Part of a small language model's weights: rotary positions.
Each number is 128 + 32 x the weight over its row's rms, rounded and kept within 0 to 255. Layers, rows and columns count from 0. Numbers have three digits each. The size before them is the row's rms in percent of the matrix's.

# layer 3 MLP down (transposed), 1024x256, rms 0.0797, rows 257-328, columns 64-127
103:110089087105112134139156199149118153176118153131083030111195143120084155115115079091141142166146108095081087119147104106150128121139099127193143141117116073119127109079146154130107156104140180
105:185134118143131122121127115115163109114122109125154148148154141129169176129122111154118125084137151128160128126110126152080109139105104140103058108097127120150091138136156157174114198089082085
102:062171109164101118133160180144077079099204166136103122154115053084098148135103131201127121071145080111112154132113152115127164139156163100121136169089125100084135047127107142163167221148073053
106:135148119132176138120116116168088088091129210103166160107151117128120144126117123190147164089117147171154125151101213136151092162140146104164113100153123103141074105146117092179121171080112134
097:108074084116163189165110144187080124147142118058128145110144145112069106105095171185148102149086140096094119175166140124145124138112113123193105084137193120151045130108183115098156125146124104
097:121074179114087126127093149192123106166110123163093157113166126082123110116098125166125154076081116120110151138100107141165119136115134118021106092129156036107146154148093094134152142145129173
074:130147079092115160113172188116174103140161141119075114146137146135079114116150151123135159130106183133118151088142177161169127147099165083156192142154147132156071116115128151074134120084095157
100:094149130206067136162128072096096114155144135192135143162152087112148152113190094159146081177039058151107167105093137162189137158125222099069131065151117091142123139125160151110117110066129128
101:133148157130116114089159093143158147182160162083191167104098182152107089115116113109106141102081141097092150118145128085110138103086088103058136114146150123184112126103088122120209169098083115
105:127116177149105147085136106106114132137107072152060095073176150131151184170180193129115172193127140110085144174170107121149135130119159202086176094110136086118188122102119136132135070139102227
097:156105157125121120177114124136152133156147159132069137106099154173128171128193195168109101117145165064152159122139140075127084147108093114137147145101100154121114097085098108107104125143099127
096:163171092142171127064158079093119112125107184115081092153119154135169160128198140170173115102100160119017128140131179126112162107107113116189195120121124165128133158076128146067131159125125066
101:115158149156177100159161132165062112108131137120121138162139113142177204078163152122135145131079113155106082173148109152131163152108106085078138117153147157094150097113038072152127089146091077
099:079151102088122076099162147191152124065093089173137121153158076093135065117136151120106113175113145140118126161161097099117093097109084173104106115125172136120134132137149123150068110187137094
104:105140090175169103123125076113141101130136139108108131146146113124144139156109158183115104113105103125126166096123182183125187099156134142163144082150148133145126208074146005138112112137078016
096:084136064119090124088138102078126176152172091049114138113163146153104130106185134121100114112106185128075151077155149116170120146160115122137090078159157056101126090161106121094059096206173173
105:154132153105156111100108134116108044144158116136062125126178086133134101121109193189149151146096117180196142131171118107136094157141163112114158083117168175134080090170152147130162107157126076
092:175127074148118175223100141094156156142093049123122101164154122182083129153084088065118121148116176109144132059094138123114101100183123139159099179141170094120098190083113136171163105109127147
095:175118149182096186116111128089135108168135093134097097155173077129095138084147139089138158087108089117185137173149123088098149081117086130150121174163183063112029153181120091120131150118132124
099:138124135118109165162153115119192156128168090151108140107098114109158091110186145177143092194138127120131111120178115155147104078137147105139117138112190110150120132111130170193230163125089170
103:150126159175156142131125056112142165105177149132091138112188130158081129075100084088090168088129169125172151157125106115069161179191082132089125118116114177023110141147144098137133188177083096
099:200179127081115129150102096145121131137136080132205168102090160147157121120193117151168097078110120123139161083128098116116181190163121122146129095157109099099115118150112126167107060129011147
097:106151184182092117130115128169116086129147181179104116166056122150114153114210186160146086110087114117098144125115175167141171089211115121125116175109113146101098154112215105093213088094180099
098:110111172109137157085124171108181137105129166150072112092129195053105127074189093082088127159146097229109101144128171112099114169149147105204098124147146155093112131126105147143069112074132141
097:121128130128070166082141129082185143155100106117107055144158083073141131088090093175151129137102122194093157164080149136119073115180142130109134113109159145113094051153153186132118200152148108
104:097118163140146045105123170161129108080156215122180130135160105108073118130126170125142116115201084126105165105132148180137062135065156108068133101161136113161087114143149193123182112126087154
095:169113153121102090145161085091125140185128133115115076139120115077099097124093167201154107140186113122160138086130132118134205138154113189127105121157179178147112101105144166157104104112144123
102:124140166108187128142143133125096130111162111156152140160055100109159137110182086096138133130133106077138092129080195156122080148128097133158162164191170172048161132141169139151130168170141133
095:158153086096156085110132148131128110204110186122092156139142068153133162135069173118129081162143145128153138158125147151148122149105101102170181076053131104116139107120084171147158153116143118
098:115119131131090162140183094110176045106130103138138098145079124104086102087151139164160157174121140150089132114066180096111091130156146193092182123127160112087099101126153120121148040136096101
091:115125082096136096156119162183080118104085145135056128169154116142107153128126139074109104088133107121147085082152114121116115104142096125071140248059063127107163152065157147112108128131114165
099:067127125154093146160161180110139101132168149148061104159139149171108187199184175116085137181176151133119095125185136159130133129080087153102161146110137163117141115102118141105144127145116203
094:130116067113132150175147114068128128133129132128087099173120120150157066117124126156114095095124114159148108141101146125155117156129086119137128119126104124136123094134093063104151114104114124
093:112164124126149140095126172087153086111115134128113150104103080133115134082196080221147191088105096141083127123102131195120135102146119097117152179124074127131177154147093108148084117203175144
107:125110108151152121112152193141179158109113138057124157120151114169064119113080141115153178104093097155114089095128185146118119128132087140179114175143119132101134165139178189162143152117131134
098:115152132161133082140124124122114144121139131121151141227137189172106077109124144195108170068113152124096119081177158124153110115109150117075095079118077125082127135110148134129085094129135045
102:142148148201097094156092143085113177161074144101174067137135138111198134104155099069125131080132193162155107060118107115095209173132108134143095147112141147097105183158141165166139180184099065
078:151105151157187142158133149170095133164153094144122120105189186139053139111139161212161145138166163120181161158134130103130166081123168112088136080159203119136080100142162089135139050154050148
098:153131095109068162097096138161151133134099063141096132135131106190115130156165126136110089126130113148095167097115116146121073090101133200144155110104148120151137109140148168141090127128121116
101:097126063135128196148141165159117120139150161126123095127135138151203147162109110065071135080127131190167125114123131098107151081096156111136105096135098135186067136066150108072162157105091132
101:161158127171150131121129103173122119091178150128221119096147158130157088086081125190174171085089126180101091128122162146090133094092217094141179135101186089106144088120130161105126117199138157
101:084095153133119160140072152183131100065114102078140087150118148157131181162100168182096100190160110109106176147073109159113110119113080105156108167080143165151128185098068172135141105171163131
100:159134153103137107152121142096163132132173120136127093156151104106099154139097186146168115192134197067127150114063103136102142126069144088120144098111146129098149203129111168147138138130141117
101:161138064147161169134109110122096099127115138064111129167095166201156130125117148139138091111202067155100131145133149122118091115111152107089128091116116124131086100156129123110126112145142089
101:119100150110092204127116169142120155158129118140134146126110179168095111163068161103094090131130136141159084083176160114130085089106160126108152160070153157132156117182175082168074085120083142
100:179124173112105095118120128183118181108149119092111132105095133163128161141137135176083122180137148086170191154142114109153147097162112132065149098193126185126064157099163155123108105109089136
101:128130118155085101151138188100106149137146086155192179132147134176142149198091064127157125191101174137104123058125138156152134173063148172132113118136153118130090115157067148150198145106115100
103:180119179184085124124166072076087124129134093119090139095193140125084103135158137104128084206142114108128134074128155149151137125096190058183097142187122111089116116146116192128151126140166123
081:197184119158158140157183129125187084124156104109167095126166157111203143140099147093187089186112088148063148092160145164137192141127199130118162145187124178087145121068098155098086114162084100
097:150064185177121142132125131135095151120089143132146107132169132133124083136150164130182116144106152183134154102174150182068113159138154115112125142146121164161141154166185166122117143151121145
102:070146120140138127111113107121133178181160109083112159128124116170086118149099121197123165124128175136136070124173117111147159158053163137112146166129147079119181117127108084182108081101110121
101:099139085131136149182137109108109086117141118131129114124132094097144124157093119107156141123147133139085159166110161091122057150158084137244161123113141136153147149129210126091166136184130142
103:113148100157171120102086144134108123138117130135121035132102080152101139138136129118083126195091100154162117097129098167134075120138174096184116141128094133134157132165125130097127149124105129
095:094153108086122162095099117122150165134165127180124138083104105094158204112155119111136201150092143066075150129171190111097158113118107074119136146114152144158112112127121096154124120113123132
100:098141101092189166173091102162139161068173123117117133060177154163115080126140159145115121195088172136133098095089151171174132154103132146178112141161112129147147074111094132142172127108193117
105:106164121134166120120109158108181162157147106082165095112103199152164111091186136122075102112104130161164137131120080139107166076088154166057126093140107112112073171181188117146165131095136095
106:131130129188110083116159133082177104110157127141062174099136072091166073155138136128098138098144149056095125103083121135087133156111131110171137128147123184118152166148173131087109166162098089
098:207113150165163144136111176118116169130128136132122166073143150152148119093139124070153178134157139077127092079137123155122165181079107159162129119135077140085176112150139190190145121147167121
099:119078135154161140155157195101103164120099171136093182161100175135151168106101174161131078091135138115116093087157133083171179079144147161124080099178184106104124105104152192088121111073134110
101:146074145144116080158149130098130128143101086081085133128079088128170101122167127180189113127109131115061169096160112154133055105130137112163101081124125134140100123091110122137176125107089119
095:076101067113124148101120092142138124136120127147150115166163137082118109114163142102071096172166119123115114139113115146155159154098138112118162100082139133134164109209198155130093120120082168
097:146126151168099110103134085045159169135137120165085112135132119155088099054112161099182130147101103139117107151112170093095078126165115123119116125135168115117131198168130168085094141129107138
106:115131077146113104155150113083035098150151096058049144131130123163156126079188097084101143151092122101129106146064088084135125135054083129149144080136079118145124144124078116082140175158146133
100:063098172207035095144100130089188123107132123106138124140127104136177132108052100093108113120089097078130147135108178119172145155127106153221190200121098120147166108136177195099139174132097122
107:209199162122113094114160149134146146158116093143159105145125125136058175080129127148173125113116107137148182150163161145036116122115129156145160065116169111120122150109107127143153154115150091
102:119098130147184110146197118056078125088090133112102140185113145115123193105062100141125113115157113101127127122113148119109124116102157110193152147203142154134098095108177144130068122072102158
106:118096101192083169172210152138166113177091076166126118157095146122148158149085106110166115161132126144138085114149075097107099146084139092115107123138143149120182127104119120104108149161157161
095:166101067127134098136103119152193109199111123127213112105111111150127133139110107127117123111139091165133123110194121087083151127177116078073163129119045141210099146210161170099181146150145159
099:162097142176122141174102124143104139107064117166107178155167132189100138130168103102136195147168147094133074102131158130124138133128113107122107042141106110161154140125138136139067105136150173
100:144107180142111110112088155106153213097156122110121110058119148123165144114101117091145134144067159130154175052153070128097203163146177115071126132150207135119107133069180136095129164123067162
102:163146140193107146094121133099152116110253127149126141150172157086099123072133130116152090115139102138071136135139150157188132094131140077135068111158153114132144141118114171135165154070145126
107:077160070134137096135172115168154119166119140081141062160144119141118052156163141138114108087130101123093157153110152106166183198088107101144177097118107180152130147212082095127156178118081128
# layer 3 MLP gate, 1024x256, rms 0.103, rows 258-328, columns 64-127
098:178145086151107163144126171095194136122104162169120176132168063140205141148189127116064162125139141188088106138136101122076159112128115198099141101097133095119101065122147147107150192102134111
107:147137107183042110136151107035112138147122143102073118141116141113156129153124171140146115105143198112152086136115093093128145143156159127144111187163125205125133118144152119177110170107117134
108:096111108113114129093069187146113094080176202099196118067139083132109148130122113136143144104109156163122136072128097110144105157152155133195197137125103090124062164146168075159144102087095105
095:142077151126152152193181153138098170121192175068136099159114117078125126170145164169140109123153115162109133164133128079143105092086069137121127125107113096128138138194116107131131180204106141
103:088159165131134112188135163107070072099101133105118182155129135143159128092164111143114190141109118222163147118110124130161073116140091072161100139090029113151083142148140076144133160119110146
104:159089166084168111149151127128142161164155166179121134174186134153115181159146089140087110126161110139115109090107143106118104176169139073132099196153101135140167139166113075122140125149112098
107:148101134164137124127169088183176145075151150107118089139126160124131092086095078143152065154124074097063156115060124168158156158148173157164099128099119181195082101165117171075112131094139128
101:129135105104142132154171122213115151192121152104181172123172148142102104112134160155100127043097085185059147120167115085146075097121118122064103198155096131147118126058144106126122162131050127
106:109131165163091181123180116076117077128075088127110154144148173137140140146136173088178148136172095129072174089118122114092156148082152094050160129166119095121137085163133079122131118142173143
104:132138148187154095076155149182158136206100170078155070152161147143179163165096119104170116177097126151121121087148131146162134136092119188127085142159095136141183176136150157108109151112249091
094:089068169127142211072139193125097085154096150184141148165172117085120093135106146047149180133126133138141127036110136105124183099114076147121128093198118196143177162150115124153108108124189128
111:151138090113082102153082110131109115120075163078154137152192117158143057141105130087101107125111136138117112176083107191157113109134118104146160175154086132105115154144130194153091146105186095
103:133174184108173088180059104088129116135117208140136113107056142102166178137091140068104187145151106114188167104141143134088135125154180081133097171095094110101177157094175130129107171115130074
094:125137132085080096112158113116126196182145116071056177142203088109111133062184077152137148133098099058075070130165086130151122109090116125147136134142167131086152068164104144146131155204123249
092:141106121067110100165132117116150114158096106144080129090105118082131096122120147128129124155126119187119142117130165161155138114180123110120166215118104172156077137129142184215193133129058145
102:179149105098112110092080211133167140113137153149120177076094164152140051088140117191128133204147114146150184133163106091142137103108105183119132104062080056158073184130124123102164128144076136
091:122143142148154129061082129185121109162160200081215081124105073112205101142174153123184092098121139076142118126156133175153123167072135112132162116125050149139114084087139171120111098143219104
094:186121126222059110158126133133161138079110102103153084145132128097091093090195157075136118180110105154121094130208170147113053132149085138182142150202129113141112154171114076151132154158102121
101:190120176149107184111159163127183103161150113118074105167037107078111087135156127142145163128138127129097123104067114113172116059168160108104135103122101119127141089068106096106168152139160075
098:129172147166132163177117175138114155110083229115150139154141186128132155133120134153096076122140106099098137140164067129124119143112161155125128137158177117119093158099127088166144131027199076
098:110171097158130090162150054156154153111107076082071106113058130108121121117087139144078111150129082104140099112130144146105154125140083110099123063100124067107113133178162096136152157119081161
099:152151120109124151156113145140097159127155128078122152144104104164203118082108098128147126113135118167133113127102148129109091131169038115120114113113144137131090117113165064216128156166131140
104:091160121109090134142191108139155116129139087120125087181123115154146140057140147149105158141191149157153184143170116168124159168105139135103137101117120075157077121092163090092139162151080073
094:105177142114182157103125136149131105136143144119096199110051072137114096111137098122162172164122153101171113116074106109155082125136106121156145147108153128136199162142106177120058109146173111
106:170179074110137112110149129132148128157144103118149116141061171141162181054111068126133145151139070187190165142136174145131119109115142069113131190173188060121156105169082143195142195180086135
097:169152138135092121143151117081170137095152137100105126135062122146181159100122144165121120045057152138132176148079097115130187143148105128113148119098151165094104124086177104097123122120115128
100:141142160126161134178129160098139173169130087182182112102078114141180109169098100093135132137129112069127184117124130135133093111120105127084121114130079151145133157122178096120107121099153188
094:104119123168154144166107151210148142144143085107112142109121105155185115120108096159132113100113085111094158156058161106110149161147192142156133146191101202143181139126137099133130131134101126
112:173160207157089107138143083093142160158096180123173097127119082129145137100144128198093193089140173122108141155138080084086142164086159120138156116137073151159120066085128138178114102144181088
102:166159191149140100093174081132159098119134099124106102188137116152149090160100081183114099140148156138140157142134143123140097183129082122195069118150126136145120128174122123097069142114130131
098:197068177080198135125126118120144125109136157049151140158137129127130117122060128086147108128110119109107100114146122113119110157146128152157123150117137117129129161121124159129086125131131080
098:160148194124125182131139112130161077111103134093144131143097091111131187160124117100096143107086131131142087120087102120159107161182170130056089137113083152137110113161106099172089142111179130
109:095144098110127165166191084116130059170124143126079184135120137118122147128147139115177173116110103117134138150136099130076064128080155132128156158124122117160138113142094117078176105080102214
107:176088085155096148171106130146182131152126150142143132156142130137154170092119136088118135155119135141108104103119135112099126182125138137153167184084116110059107155095139048212150112129125164
093:084124145128146120162126134136121158101142135194145104128116163101147163145106104113122078200149120101151123112067101134127159127180154112141154198167148085130173146131138081095109171153145167
095:096148189137104141130140111173091062113172149135090179136154109115101157106124095139127150136150101129144138166162189082149101157112137091105136114152064109162152124077135121106138092112108187
100:112142153164189150154072094136089145197140153098120111175151105160147103083095135120096115129128109160146140165128131149177146119092187084137061119137118116095142145086118119090155120143109096
095:138158122161114107120124181185165130102122162156181150146184076150098093125107106071159203079153099234122118122166090172118095130125135127132112164106152118092147114137155124133119090075086129
098:089137105075063120121163105144094141135121112081109138189114182160178090080117166138120134207108097065144143141085101139113134151130107183171123159080121084109100124102098188169142099148091116
102:119146145092146112185138117119116105148093159133076109172077110068120105186119138139185169185108115107163134110148172134145156112162146103094127109106133094155124095137084114105100158116125119
102:140145116147149098144108143159119141098198190101169139105121095129155115137131156122120079122169117067073129119118119092167088150103088143093112136144137089078164178092107155118145157083096131
100:113172121191028120159158093108122212141127134122096188138083093195113223111095158170171138138134105096121134120129109117098153092111142120132164147147092126106190111153054127057113088097140134
100:166086154132185113180115149122133122124128135177161085189116105131110113139134133156112164137109174097109130088160114102121131159106129108131126111142177141146105128131056134176163155121141081
101:078159149150118154096132111100100109082160120054147136151195130153138185145132101155146118110105079038112169131155120097100149154122145128152116108200121207101132148107083143146120158170132079
098:154140152191109213142102144127124122072137120135145164062135139147128115094124111078183104163145125146089145107131142069162150102125128152101150073115144189106117059116122125157124160128146180
105:148106148173151116181199085173128147160111120174109131110082158134070117183119093180116168121196080093148164133159137140096137136147099177149098143147153153178133128147086088174103112096138109
099:141087138186115163165151139097170161103135095133162175136149081156092099083078163165170137082107192142137148138090092087137209103110100177081126156120119171148164119140158132105135127132160084
098:122137093130101160109110073127107168105176058111142153082143110103112083070138102118082147126126154168153072143199074101102070152160104156108086169078153102244110151113121074103204115118107112
094:125123132170125115119141152172145134131099156157096136137100146117067110133110079124083140153113093087183066143098141135154116162140076093155178155127131153113160163130097115111124074134134147
098:118105145145110167125110116140124106148096157078073150136150051125099158148153179117152119172135123165110121156113088144153175117130087171134130148169098136087083099144185109107131134131129094
101:114107136101153082140147132121144133133124147146115072085057081091139173132071055193135084177114162126128112155124107128118104171047123128133106161144131114161106165140117093163082136141178161
104:119150136145086166150110115114178091109197135095103097083080139108180145102145117156115112134083069099089160148223163093117160091119110141122104057121104139139160199126113156121142106170138171
093:101091086111155137166096137110084153124079105168098113117085082165118190140133088125150159135102142167109154127123119156151146129098138139141113132129156153185141090116107170117188165105212139
093:086145142120135099156083082140090088113147092161117154081106123129100098153141165122065124152146171140137191079121110080127144144105085076094165181155140155100104121159120098157131143060151207
105:122125119128105129127167127057134104144134094126176135104146143226187115043115076125100139104091128140128126109086043079150117166185098111091093079177143127134076133140139090112123128098139071
101:174112185104126138176154164119120129149116183092142130191078106094088121140119139114138174132129111128088150177107130112064187159123140113161140135115098142090198122083170159102057143098164158
098:168147154133082176176159132187092138150124133115136123135154099130048130197159134090154106098149108144128074130078174121118080085130105062114111100087181096140169086135076128159053120155138130
100:105135115191129112113119101133130102133133123124144149117111174136081129120111142159104182167160133110235152161108148115122106062158112087106123157147081149055124120115164149146060109175106108
099:128184144061170132139138138160089118131144113136155146121151179162123186149126110155116162159090105191124071179115118069155167147116140056112104121137074119142098133146102138084120119187071071
107:034186116206130137109168179136157079094118110242161115164082095137141180115112101103122147134125125129143098165098127092164124136081113080040167092135120149241083093141117133170178147144052182
094:146138162169161128070106120213145201121165161109125123163162164040167145139178116068084140166122098095152166114123108110148130127160203122185154151126132137131141167064102144115119151134089190
104:176103118065196139149114078145153120191147155170145151105156166171160105134114190145104167107116115144137088098169133112120150096175126097171152098172145142024147163107108101142131146189108167
112:112121109144113114161037090091076029135063129131070082194180106160137110090138141110129146171085103175156110151104088131099142156129109093178108168116162131122165171151096110126075175161132120
113:112080182152121134133110116130079169125148096108144213082139107162124145157111144120161096103137146131131099161107122142153165148124112144056089125116136120166134158108123135115176122113142104
104:206099160104111154155158138143108194134072132125130130200114138146108134098148126128169096196165075060092171084157163115107205202109173144185111179138161097163173157149050095091129113137113159
096:144114114100152127132135150152152158089222099152119164158165089109116149156172122123126156085145078115114119133084135139113160130107137132157154119116147105131130106180150128102127132136127160
096:125112167139148109133125096150129156124056188126145149126168138202168123153066106111095103094172104167109124137093126091114142128088177112156112095138094133114125126123102131155123094079220094
100:171105091072134099125148162112123114127120173089132149176106113116095125132155131188104110107142135129099162117112089102073188084094136132131128087130114140143058067100130183157101149127122136
094:125147158168060067215138128107099126088151116137140142095162110156142120128091126135125161128130094137084102147140155104097125089163048173109127119070175068142109143092143096156084150113101172
102:163141091178108141142138102125164122168140174125161153163206145127105172128125149141081140048087101162112075048155151119121134071127135135114145142122093131183138134168093120105106154133139038
104:129125139094128149123196153149100090172153168095157125171097122134177096130128097121122100130091138156120110150115135108143127057164087126165081108086135148123096181136102132112165189109054108
# layer 3 MLP up, 1024x256, rms 0.103, rows 258-328, columns 64-127
096:127089142086112161141097100137139068084128105143146133162122100176085097129166075128155064107072146120129166086115211124103134142168081102126089118135121159146099075124102102132093175107095140
106:156137183107105127140141135116115111129148156169129125148166101107117095128100142191087166151170129136079145190115132104110115040097108139122123170177151166143099100159061096144120131138151099
103:123126058138107178184152119118096138129177065090077143098163110118115130123090165160158134081087078121126115167162163094112120122172172102091117172121127180118132124140131174080125120086099104
097:113091169143167154201112188101087095114201162131160079140144158083114128166141156126119113116118097112144070146149191147154130132120102116099127151129163122100169131177108164145162173106094096
099:107198080115136122097108111134092139132108151128145099111154131158085181115110092124118168110117152128117122147095088138168157127113120099166109118096194108204192131122078177111138105177097081
097:168126139113165144105139132162143133145176145161118134126159134129093116151159115126133120110148123138115104136118122126067085139186123069068099218155096106142129122174129099125157093119132150
103:144107137142065098142066093104084108121087132166146117124188100132138141143146098096157044087120112189130094162136140061136100155115203096122119120086110122060131196125092104116082160129113113
099:123045132091134158120118153134102188122138132143138148174145042141139159106144109095187155168162136149129119148136076131127163149077166138139114161121136173059160122123253116130181159111116070
104:181139105128152109150111141152045133124141086092145130124146179122168080101113142169087122112131170109141136107180051135114131157090116131128102094115135069196127136192137123089149075142149115
094:150096095104125154129168188126104063093108123158126240070145133078102147166112127108114124108085117097135102154116132147113158116133108128135143109117108099072133146122137120154138182121170069
097:130188144078131175143057077143120158164100092165124217115143157143136101124136132082117166115153122184123120058148078129099171132130079142174155086169111128101197115202051128121118093136149138
104:144160154080130154183167080122121166074084125133115138151149131133162177153076137145120145134128156125056095105158073180146127176120099106161164152088168195100101087129098151068065180163136099
099:165153138152107146184148084108173107201197108117114081142134141113134101145111161067137165112112148115124144111150093140107138139102148150146145187147131183104103148168160138093112104096128197
100:090165039143145071086176064136125134198175112091119119112105136149118143092156122130161090145110154167152208101162145132112148135185175075194123121102137177098158146168090163104104095235109137
099:173136097093156099072134100122139123107132150163069159135118190106080145180163129168093146109184125172132112184046089080130137107129193066108121114113154083152128081091137112129145148149128135
104:122151169181142099146142113167123122139136120132110138129142151119179136143172120148104198165024139124185168124105137135147146175169079200152174083116106176193111116123088158111181119151109100
092:109140141121162096107077148138159155149151170143144146131106141177169058184116085123129090104075124089140132123178173115192132108072169132083165135197069127178104157074085121130145111183120133
102:113138125180069149140074134145133159099117120122178120166142095161036134127204124151147099150101121162161107140207131113102064161096095149161118115145163114137138102144105153098138172087138149
104:124105107146165162103045174168134119222143170185131137111106134146112159127059118085116110169199133148133128147126133085130111120169096112100128160149159177159094182153107110110133108081158119
105:158143187125156077122123137135111134167125143117152079156067125121119151053183128145158121150210141144165089105142140088086124135122114064132043185128106004114156137112099168096157124117151127
096:087174148150109176100126180140108164215150120144139122096123109117138158095105099113125183143125110109091141141165174192174129121126130152086083145062073110141153129092176133115127128122198071
097:167178113130150184151155158134137136153140164136138119148122108150161141126074145119168120141123145158143167081109185143124146081104072126128138145097132144131139109151120058111161183134186092
104:121102110144168202119087110118127149086147095120109144146082070122108126110183113079185082134128165197113078085070116111158085130155173116172119141154092125157136097123172131092138192128129108
099:089086146145096139151124103156099130104099137136115068124163155144150091076117130149121101083150111139082116143153108147089128124108173097123121144209136100139099090147133125135103217098158151
108:144158105088132119137144168125147137137180141075109099139110121121139055107106100127148097179172088185079140111093076108090139112116131120152119146160184101145168129114114107108134204143097093
102:122060092138107069118122135170169183184048134109198135180119151107115119170120093121128156136104109129130077103124098077124164119112096164138174148150118120166099171143134158084143094118189139
100:131127193116128166089135124106140106098100105131057158166097139136136122109120124146131125152143152143083146116189080100123143139100069127077073152134164092078132148134155135146116113112097192
092:128131120146132103157127107137184105116147154053067133100098103177086124112181132130144067129112162146103166152070132070143054179180184134120097136149160158102081110122162082116118136097114127
106:089138135140125150155100080145117162119135172084117099222132174120116067094150121205121151137135107130106169046098160189160148104097111182136122157161124140144105097139146118126096089162165154
098:139116144194094093130134108089146086140125105146113088088100108164192107094147172164114053089077117125128133143108064120155131158153117129164117132105148141114112139175119067112098119154133111
098:078153069148062139118130134178118141162147088123058088100120104146105148142147184119094081057147142130108099180107143106167104085132134158104084150122092065125209097125138191130114175168113132
096:141119151147179157202157124102169098161120180117134144105183106093129161125151118091120134099063127127158122116131150115177100159124173078117213113151107151120158099146132144136086158082171128
101:164149098107158141147213186068136147097157154093147087081175070111134138095173116128101077158163110036175137118144129142128106123135122122102107130158147118170143221139114129075124123105137170
108:091144140167125076110176069128134125148132116111078115164162109137075094086139116166130150118139119136129161159136130094157176086038110172139104078135150139151111189102100169092053135126128094
094:117095130131120110115147149152154128114185151185142181074158125183136160116183126092126098102117194085091137071094087170128176110094131124107147065153121171159148150079126157103158116139111156
104:131113083198126109110114144090155129101047108118136146182100093079159163134136087134123123093115080096068102158177128115137143215071098138104096058173120173125137141118135121139178040145149092
098:145123099059123130093139085164047135037084196115144094119113136066128129184140084163133130092172121100080101088116106085127135160217166215154139154139115115149159153132141123169093162106177144
094:118163149144077091173104128152147119082143117150120077120210144171135129143155131124138169154165144162150151093150119187103137138208096118098137146121121086083139126159140115147141065096117118
096:109112121105169146152128129089138165128135122129113094109057093064124161090078158141153125084100108108096184166121132121123141116183095136067126146070226118132127200129166118156153116095088144
099:200090127161119157150161086153132189134120144115163144104100147118121065095135088150156153128131152156145123110175159133119165129121121145162138107137150093075112127166095103099125116159123137
099:118059150109108189147150149189174102178174122135098090100128206146090095143150188139131106087085113187152177160145120073135142120138144081146149126123139110091166100127173119109089123178130106
100:121106125118127112164142147094093128084148145120118112100150104120086134065095082162146196127137180183148134091132114123098099079114131182145121151078122116155061064126138151115083125152088171
102:164118148151141144136135173077212139136154195180147103099155102183129106088090191118074089124095118157062124105101116060137102087207165102162180166109121135096065173084144137143152173168169087
098:153089131109077081146170088131146152123123133174150154102131169147101115156078083177095143106120075120174184163159127115114079178156161100144067100178125088079089105106141138143122135146133124
104:184143147103129120126124099152136155169156104151082073082170049153166111129112161112134097028116093113109122154105145179092099117126133149206109101137143112156128105083124128168158128116150133
109:164130178111132129112136094159096084160092099114125136127100084209138076107182213150067103134139142160106163193118103074102155151152117176121134122105103167145137132079224086130138140145156147
099:168123173137072122126093181095137109081085086159139153098117118112141113126101117139136090140111125150141131148102106104109148139130140134108163116115121125109140136114134164109110155100195143
100:125109108134084125162098087123210136220133067136154160031099153079118031126096063137116136113142105129178159145165142192098124123106103110137124132132142148179101064081106028129122097122149138
092:126115145116121110167164160155146117116117152130108083150108102093144153156110148157160127116160115094156110105154155112092094104111101143104140159159091100153207153130127111112087113126119156
095:141147108135149079126109099135107134117063166152190136084082103090115130096124132157096117098102156128098107149163091099089108156178175144131077170171142117124114119102152166187164089138130195
100:159096119123101161103161092146158093113185120146125160114069140090133073089138117169165121115118159141145144131118090106085165155172109116195141126062168127160123105162095099121151141133106075
103:155224109131118099133096114114163139130111151112134143066186106112126089152103060141164162147133137127175073156139125066126113164111119113186134079108072085169081120099080043065119117154161121
101:099104144111141146138165177145130201114101082198110123171166072163139089122089158123168081144142131117132153141072148104122146125100189113142087075144095144135123145136181167074128124222111106
094:120151123104111098119127058091143157075251118054134165169077113166125138119097111104099158158100065103175128131118100124129132154082102102199159098156140151177083166103099107085147102114093157
100:140063180097135083065144155171136127097134112174099155132148079097119116171142130055130115214145077105124123120125159077105122114046154152165146129113115077105173130167129163140104166085070145
105:098104127105123089106135135104172169144127068138029110100157155094166118183087179169168108121155166109128131051154103173126119142192141127100098111153120166131097111119159132147102125116119136
095:127124120123150143140154163202203141148124088154122167115064125110139118105136144130130110186203112097149088120166149103124172182141132152076134108139160090129078109099064109157110099091162124
095:122132127136153109118137142139098146130077110124146100134134098105136104140145173152090159152191077102196161081140108161085202168132090123084098134151080136076164100171205107127114110076173057
099:149172116135105161127154155179173180158211090104140120102123157081122108142145129123092070116129144136152113174179161131118135101123096129071144039158142162113153149128155133130194162146149119
106:075096199101095207105085158110156143150181126144109104153096120146072135108167144117132141135140156128076151150178159140077102075186160145139165170103126103100163157064084108134118135091120149
092:154150125131140107065132109105113125143114063141060157176124105100133123094106192135143114140114179156075127125152145084080145107121113089164136196103128066122118109150088105159115140151108138
102:175132112101140062158073075072090195148087156127168100136148119152182079126092166106114185142164067120123128139092112144192176144165172133109171099076071157130106093093126111117139122071090084
103:120120124102121131159081133120099083141131104147096100173179081145180147098112145122065077123118066174142109177081056121116201154154140124087123153136171070113113139139115174104060071141128116
108:127144129097112122174083166147135140078160100188108135102194095171066118169142133138121102095118156180153151119120065074097168112142096183131165113144176143171067108112112157137109134103076176
104:094111090063131065153161118089155121144133094085107149148134131105125200104156080133129143174123091078141205153046103144087114105125108087207140153059112086140113134151153134121228101144136187
099:147152071112115099104154173077108098118170075101112134131088157156116115178177070119169097120081167074129150150136167109063154087102080055149135107129115152150096129159111175098107134134148170
096:131068071146108126151120150085094109112164181113140142189064115170157104126113103086126126131128181116103114102089096146140125101155109101119095070144086119100136162154098105121061143093095204
099:116071139126110143105062180145143140133098142144120116140119124105145154149140081120131146127124143133107102108146122117198109076159154181201123127121139103141103097099092106208093098071118116
099:100070115155153093076157179166110089138115119115140126158114142118056146090132165106108143144140169113068150147095164092133154159091193128137143188121069100164138094149124095220113150139119138
101:141116141094115146155142167126173150129072135130134113126173111150112153102109156200088097128105135157078085133094122202118075108067131129103109185109193161133147173182105153121117163075120149
114:111165109113208089086134104146101138096100114125108172122116114130195131112148156195101117103128061139162151196082173104079121175123101109190124112093084113135176161083117121088125100106137085